config = dict(
    num_hidden_layers=9,
    intermediate_size=1536,
    norm_eps=1e-06,
    attn_scale=0.125,
    init_std_o=0.0055,
    optimizer='soap_variant',
    learning_rate=0.00511,
    lr_head=0.00541,
    max_grad_norm=1.0,
    final_lr_fraction=0.0,
    batch_tokens=65536,
    max_seq_len=256,
    train_tokens=402700000,
    max_steps=6145,
    dataset='wikipedia_en',
)
Each number is 500 + 50 x the weight over its row's rms, rounded and kept within 0 to 999. Layers, rows and columns count from 0. Numbers have three digits each. The size before them is the row's rms in percent of the matrix's.

# layer 4 MLP up, 1536x384, rms 0.149, rows 56-81, columns 128-255
095:361540493482551563469431448552478430469499525493579506600529457511486565499515479508529434427455481444522490507470472466516543512542521519540565453529485520513493554453443472608494421446498589552538479466459426582560506502573507493555472475513477578508507513461474431490424495518418518500457570504521463448463479501501471424408579487483518423476447590531483476498470473493457579397550
093:482505588484482431495506482524451469495520564494479591427459505529501605427548543496514544535585548474501499544583585415480564488553527513449424424518469572540542542428476524474429422470458515537503447489612499481489575501537441518383463564498553489351509601541450487548431513381413485506501541593542488468561536466510504481478548487554545398538552516523471407437661503418453452448436
109:445501562497532479483400460513548437524464576561465518508430497503459442513467524489488553464529593474449416509465552577426474404487634437561534453454415501549553480607537478500482467480516565507571506513554440499539498564486483453505490526474434495475506546544572461443567537510526519482549460555558517420443565496490585506525519441451464419596405580507606504460452495536549528502553
093:580477437500472502455587486527456458397456561532496623570539527349509431554456642511504491515427487565459561529413422497463539498477641449485516541530464540500549556496425531566481578538499466526604499540547516433512581483545469476593486552445427416538538515491413493554477513448483425476534489523499490437441528540562494517566406492561520489478575508491517508535463494427550532509546
107:520472549560425495430555492590523480448509442405490457584540468467537536527581514413461470440490462538488481571562577407518510606444575541535490573524600506502502517439519498493588437575461435467459492565464452493569539476565524465528491438534505461441495502482532489451479526503495386491584547518510530489363411569489469497556558615407507621439545459541487563462576531501522550472447
094:526534444473481461490472426475535465427455511599495458469439539549459602546454458515510434503522531550508419468496438443528465493516441560532550449494454521446487581571551554534391516449605479532483468484510457549487600430448536514475477579410468560564451475467471477504406386452520486446514540430495439444446475525434414470526485469416516435551450502479518470465494523503531472556444
096:482558565519479501527574490535413490501499536508530627482593500509508532481535503501499479442513431422487520513484477431526521465481575461533507562486605468426422561560486460508468430449525540466482450420515535512426475468558450505627519514424515520494558480535469549513497506507475539517454502465629510461505506624486543493572493433540543438552520481425420499506477488454454441612446
100:522601547509476483538451546463526473403485489532473476473444488594539445553519495563471540540539508559437557539492440574537531483414484484497516506559513456500431506441508487498578521426487497570605576507462478527523593525525513645488474496436460526544495556506473467562445452534553450455471469541420486446491544476521561528543494516555443535502490429483476548516469432483434533553579
101:451526524415515500580555430464560506512448448516554528545524579452496466486528459509509444470463498439442483505535382525585440421508490503474438524544472460614508522518486515525482433508583439494572420429448533521457503489469384535477489490536463559476500566525422514530603495470480439503560478505457518511514424506529410484540579521476534435560496556481570488510464545448524446446373
100:519522475543539574481433490474447532537543449519496490516499511513546523505491567544485402550517463497500474582535486504533466503503584435506550504511529473524574457522481500579485614568470514548521570592491527521596527532391538499495475441500600592422493577543537403506421553503563508496459513488583573543436498479529491521530483625519476487477491509481420560550467484512416571537474
094:490517555559533337500548539459539500515616500551552524547490550533445508462417487489517487539470453521444431553438474471522522586488489467536500509516493521428541433536436604498480545471545483519484462503433434535538512511436458516509533380455494504419492481444470565498545570593527487538519563533504477394493458532500465536642489428488450550437541460522520477480502496442458475413492
099:529478578498437499573504502484446505487534538442445529518569479491527453623484496517490508466551455493388430466528513451525379496521485544569443429486570533524469536517486622415438518474497544508474520434501534509410502419401481486530421489523442535465553472590384529479541477565495477397506521472521517513478421509385472562585489486496476476458528491466478463459451541544552583530432
102:558562497522416451454543472519534435491558469541560551483530572507583536436503548484464606438517594502524480485549524507529430485506411517537490543456409486543529505489481510466550513503518435508497417511456451543483504477461514541503455480597549499451545493419500446563462488536472498458516454340431497484480552458532481578405470496505458648467513465526357482553519599596413539433484
093:495513448417505512421410454510591432414496554475577449502490533622461521520509483435436614492536481467501440483504497495509442457573463545523499495519531479491490468441579440520517520417533407424490579434552496490473414407498566480520504387489469448531387512606430509625504597566505575533417555422552474513571447497535490520478500532501548529468440485465571471527526604458495547457471
094:523408504523473486572514552562506455506464483531535507484489466461535543513590509537526538444491552497453527464574473532614487564587447498517450506594564492511482504520487498431488504477559515514550528471512442493509514487463484449475458540470536520499580530512464477435471485419383506549555442438500606592510563523509599598539507520567492584517417520659501461507525481547522460430595
097:522570448523514489560500458478440495522521477405575531532401493371453470520488570533399538465547499542616475527510503495514562501456552502472437476479372562446500553597416507416522434542498469552503522491436477486620463496548468413585475524550566480513505492567494522522473484609533565502455640454446474418476465574479489443540482539490464511523452437516476388498480556640426508420570
096:531467489550584451565593409557551611424624484474532570447515485527528432557517533580519503442572530526504476532516504457565547485506533499590446556465419456554527504405535518391496509501442503559544583503495506491580508642329514507539463490494387525475474439555482539479508497430586489484412496479475552537502389539458459410537582536505415444455465517491505447493486402567566540470500
099:491599495442495533510471554594585495458573489508497597429449549528546482484566524499458406449591505450503475507478526534414503496500462477500512451522532508461516549500475493494441528432489515414504519510494513563556507461474424408428427512542533611530548458540491471448501444506369483559500497533583491519374409518570521488528602505497531567515581475552481431474458528465498467491505
095:493523489593520498543536509588497545427452527414554592465474489449400568451447478534583456574520557403471438457441569580473520517529499538500396494449475483472410513525573488495501474420476516524454436435461503560471463472499600470453495496492464518348525433448498508528504526579588576505533490553532463590566505503454481480520480602595552512476560468496492531476479462531394532521487
106:590469511522543434531347504421521509467482455469474547589484564546500478515484574483525424488562478455489392469499515537563411489485456421451473558450370497569489504557483467520574496525472521531456605414530587524604508572450546560427525488435457484518545566542531546480545528660463514431484516451514456451516435592532550519566504578481482476501573537462470488553540537548508478450443
096:592530429573487513524476530493584510465480517493507540577512480528490473525564546471594524509495543534515393533568512479486522455604556503514558491539543410410479521505569355507555477422444526478506537506493449585480477616460508446529541526485637465529485488466491478497532460553452504452502452466453508510458426558535542546596490595507503470444456457543538517527474487424545488514543
096:552452502480599464510428487470580501374517412582535391598455549549481613400561455550506516465455488444451460543492504529483495478525450436574523498499586577398510489541544447501610560449325392454489511528513499432504510490450472581487461615545508534557445450538544438476411508533532490485514541415468547441500500476544460460459410515555466624516524412526490512491490443484400536464534
100:438500508563465463577528527428496467519498493478561550511534486522505514476566450474432484566515610438516597500474585456535563465410512413438644545520585541498547497520506469470572546470539564543640350508483443504533518589510601465538474551571502500601421408420483402517521454501503524431512498516560538568507463474494476475532537462513480499531409435477570461532441490470467528473470
089:549381437550541446555526426525553581572458502516490417565434527458516470428540510509512515481579486553434513420536488503440581424551473541499464481444529491454415533544460551481477507536474483514481425501535405490531477548463480476572466531502443481489488474596484541550556550466465460469440513478473532527525501563552484557461584465419516554463458476479558394484504463499581552417378
126:518503473565572443566501497519560427482469553465577524530474452451529492488481507456460418434465386507587465575487428500621499570454517519499455485477464632482491537527437556439423479479497516485502539483481397523506467625567589360512531413499463512479531525520454560488562560508523427451526594437465543464480587434562529507444526507585444425534484535536427542407527604472496455545548
102:503554490553613618483507483524486561489562518526473492606574459494436468508420452507592550419611495459480648428551510424495511431600472523542486499449475448481425493472460518417490483472498462568552428403591583466532477470497513471449413461514460481536459512472515471456540498452485553467490484498527511588567419429494491453459413428546462457451565398595404462557489510425500553404401
# layer 4 MLP down (transposed), 1536x384, rms 0.254, rows 56-80, columns 128-255
093:477444577433476551492524568460536523569434413576529518512515338509523413404474524441503507547405466655472516520550407448486513532510560471441559541595475501523437534439549548573571520481551568436556517580466558524536513562598438529509552517539451502474460383512562466531455432530525438548497525488512444533614497440395563585512506509494517527523477508480497530472456469502561496475480
103:459614402528480397467443522446540455533455505464479516462458495576490522475417505509476502539519471461445560530538474471450625556488442438523465458446528452507513489522615649576466518420489413375455464476444539433486455530464462454491467519420516480496529491500548534446474548598492525514442551409472532576484527522396505471476536459499464534531505484484502584502443546484528521458447
093:465466521447503547513539494539486585528471567503468521489510547487533441565402490515539514474469480443509602500536462403506501553519465445461508487516603445532394565470548462532467496424518507442491521473501490522416472489527609465542531467484558570528552516482525587487447571467464542578488430459545476571480524557477520458530442474538503578455566415464542438589567510447363390496493
089:456427433480572485467505551484444545468436470508505496542573477439498432544488486541473524409486578524474466507559642546501527495555540455509474572488518654484498401482393496497455484468528472463603438523436501457482484575411467525554550539437436537558470380482505462516487480514443548466593505455550475522425453543567439456563511472487494626592484521575547472504465406465456486449505
113:414505526509451404477555489413460520538460576559498482443549506377497514512484475496461491428521569524494504496485459466483563596489623505448449564536522463432501469529451484501477572421565535541457492480488466459412473513499454475546525505479506526474524493469563426537456452514489495490543456417484478490508452562503589466525452483522394494437531555465635466528472423497520527544507
094:553520504505438418511579475466495501441517529597561491452489580561480528589547475475553578569481500523529481578512541432468509532582410521517412461436437509439418529511605422513462545484432561490385538521474538431393472483484530533561570587411483515462478488578515496499553537500425541488513542537535454445521462546592450493518543513584468388434467462492483574550505539538489529546542
103:430450575578509618476557482554528531489516463524508477429485510467485457548492416526495460555388451500578445593512487561439503576515510476544540503570563415494408372564421588524530522461550453482595448465551493555491561545517463466479468487534444568483427511434458492501504564459576465448511461550445526555466483530487558514523589471553488447648473495561517555488441522492512462544516
097:527460496466489535401430454496493490507533555520497424480543487433559423415514469480475495525465440553585516437502476545533533409402499484553534419559436436363554544514412548470460583549405447537522494389561411568478488508437600510477466565576580567468495469385420523520464496548487593520500490548537477588468471528503519489442474476536583478498387530431557502396521588508475450484467
080:444399420510402462439532526544522579581480603449468473468476421621532498532425543507494564514510444530555471531487578500482453498473529441510518414458617538452427415458542457353535526463523490507400537484531491420469528511571520461431461486538455493503611460498648447535564565501503519466498529518568441500467492556496613507462527461526467524436452513463529507538554453491414581454515
097:548470549607463475403503504498487526521499480477586511498434486577544477479465429485504515485550508441538448494507550448411525560486491455536496498509504567476479462490445477411530600444479451506462497501529429479547459532518465503512439405448490578498565468468551546541437435602569621507512435506540456512500515514514541507490511551541555581456470382510550511392543418525495506507420
093:557503460433487547485480637525464510514512459479448640520470534571530442397435445520539549524436443514550541468522570604496582492541413468506571554504476454529541432517602570448513461421474476528518447495405391459512523547489571432531548434495562473505469466517579570523547516464423532488428457491438556521470485414526504474439560474500498497556513479442459483491604550563507400564510
093:494515497534511485425431463559441571545536554478528483535469584457443545530454426519468335496493560606516498461541507483502602521488493459491492509475470558522456520488487473487482507466528504508514572536489464456543531405567500537490410497535447351516483519416476582435470578483569443622446518505457442485584574464563417556420390450494504550488500434480514462541548475539475450472460
101:448532501491505529500463522518522595472512427415521490516453504490455494458504535443539442609524527464512440526447486534530518369590570582425501446451533540590498414581511427544489519500486596506511562480513524491492497568626473453540480396471472525484530551548398482549581503503479467478502468551575525587496502562501508501555558503479515450541537579548597451425498478539535475550444
099:467465528469464529456480440524365420525439584505549598463430503491556589479558526497529517491478521501536551583485543421485554573433525493482485450584479517498502546503365467457546560508517518497498517614415532486565517550500473550456471542414428473513456499450564488526454422469440489416535475571472484446551567502549501435505412506498508546469466426507433545572466553503572505417398
098:619498510530456511529524440515437590461529464530461451551568415537509511535452589424530407564542456493516493522575538438462523534486439429493471514393500508543523418476538407524521383507515524507586467605543451533612505441471506541494518437457432442418449556426525501589454470526510547368504576502543463500516493540473593555407542460509504516540552478433406521482457534497470494561472
094:507496479505442425517499524574305468483436468448531510542618531466513397465479523516543566536497468476531497442431444554579516495508560535550474536466450609513512458466553517469455470466485485474508463522436469514474523451521505509522418482496558461657491601422523400500532531450519432517517466500474539530554540522507436496486460486551532480523518514481450543442497498377559467550492
101:474509488519491491503485492465530479499540473441510568416506510463519565416517535500484590499525555486473591523494346452471439508514471462543482518465518529438434489452450503577497479507554498454413445420487421438451491559507548480551493562465597537432571467539474540431517503517451454477509516491556536555541537541535492576556503464557491566567362451514533386473495542547510528442510
094:488387464523465532560468433472568459557542484525519576496463501524523452498450490545483415556571492525614417514489533538584501539486472497550433558514592625486559495546550466390525453511551581631469424556516450501539486497470522492553561533577496445499484433460387467584496512550526529467504474497468402446472497557559549481365464456439530567460563530446508477508472410480524474466370
096:528497499580464401422546480500503496480458524505524486488472479511502422518547478544399562590544502531433567497560501533505500545537487494519460485434437445472479512568548518459534528565492535481530540482474489463487492496455419503506441431493531461479572476507478478531438458572441436469559497467565501351475445586540532458487554490520523528482574476488555465625529467531500457489576
114:508514365512496455535493485428536494557582430496489557491490540503542442478472497485444533523601504531509500516496477512426419528585333500454534455460486543550518472565575627457461517446520491481445522438455506483474446443516523530526501524497502453510476502432573475508457545525443532491520551455565470428513467552467481464447495441509469422445532442519525524559466513432501410497482
096:523541528554489574510510480505424469503489585489498392568528452486541405472521563528484507494450425530485516508479501477488500581585532499444509511452528459515493456532535492569567414493486507517581433485530473541447551486607591521451596489621537547477441509479475562465494523532368538517500469465487568606437430425540490471447453409430456550554416456495465505472436464475458472532503
103:516467492477495566489512391448553382553500455447521471591512528497499515556487475412503466472447449435551496526379497658466540457519526430630507477491586499437559504463474458442476491465518493449476497540439487478492476479576491538580482497529476416539453488509594536468505447579530482488463504481414429589501487493440486597530435516522515533451457464472425515509484501501486523466436
103:560460459536442432611504548585460493499540516537575540487533517497534417620482503567608508520506610541458558486409584533502479474515453471473473502477462523495563538486519448501537498536462483595495583566495555501478520554540436419510472611531463537524511456523540590512465501509509533439541549584429442474460511538489499506493623536472558453489478480523550464463517500466473488510468
092:505541511531495518563585498533513465585419550505387557540468580611529428474498442465504528571515495474526478494422559578503463542525467536419481544506502451325623453400421441485520520458468531449508567543601536479442511573547505473522536542498456519397504543520511534498454465570549504541465509458461426494494481451404514559528545525549504508574454489562471485542536509536481492505554
124:446520473478483448568500570573443467525474528509478498502467516474407460599565481471500443456456446511451463496556536439461511505424497508450552456400480510526484478418508580426434554434462533471499432591546457454547539506538620502511417527488547528483468607524511536430508555417568536411489571527403397582544507577562506534511561542635524453451568469474461489441560371436415503542590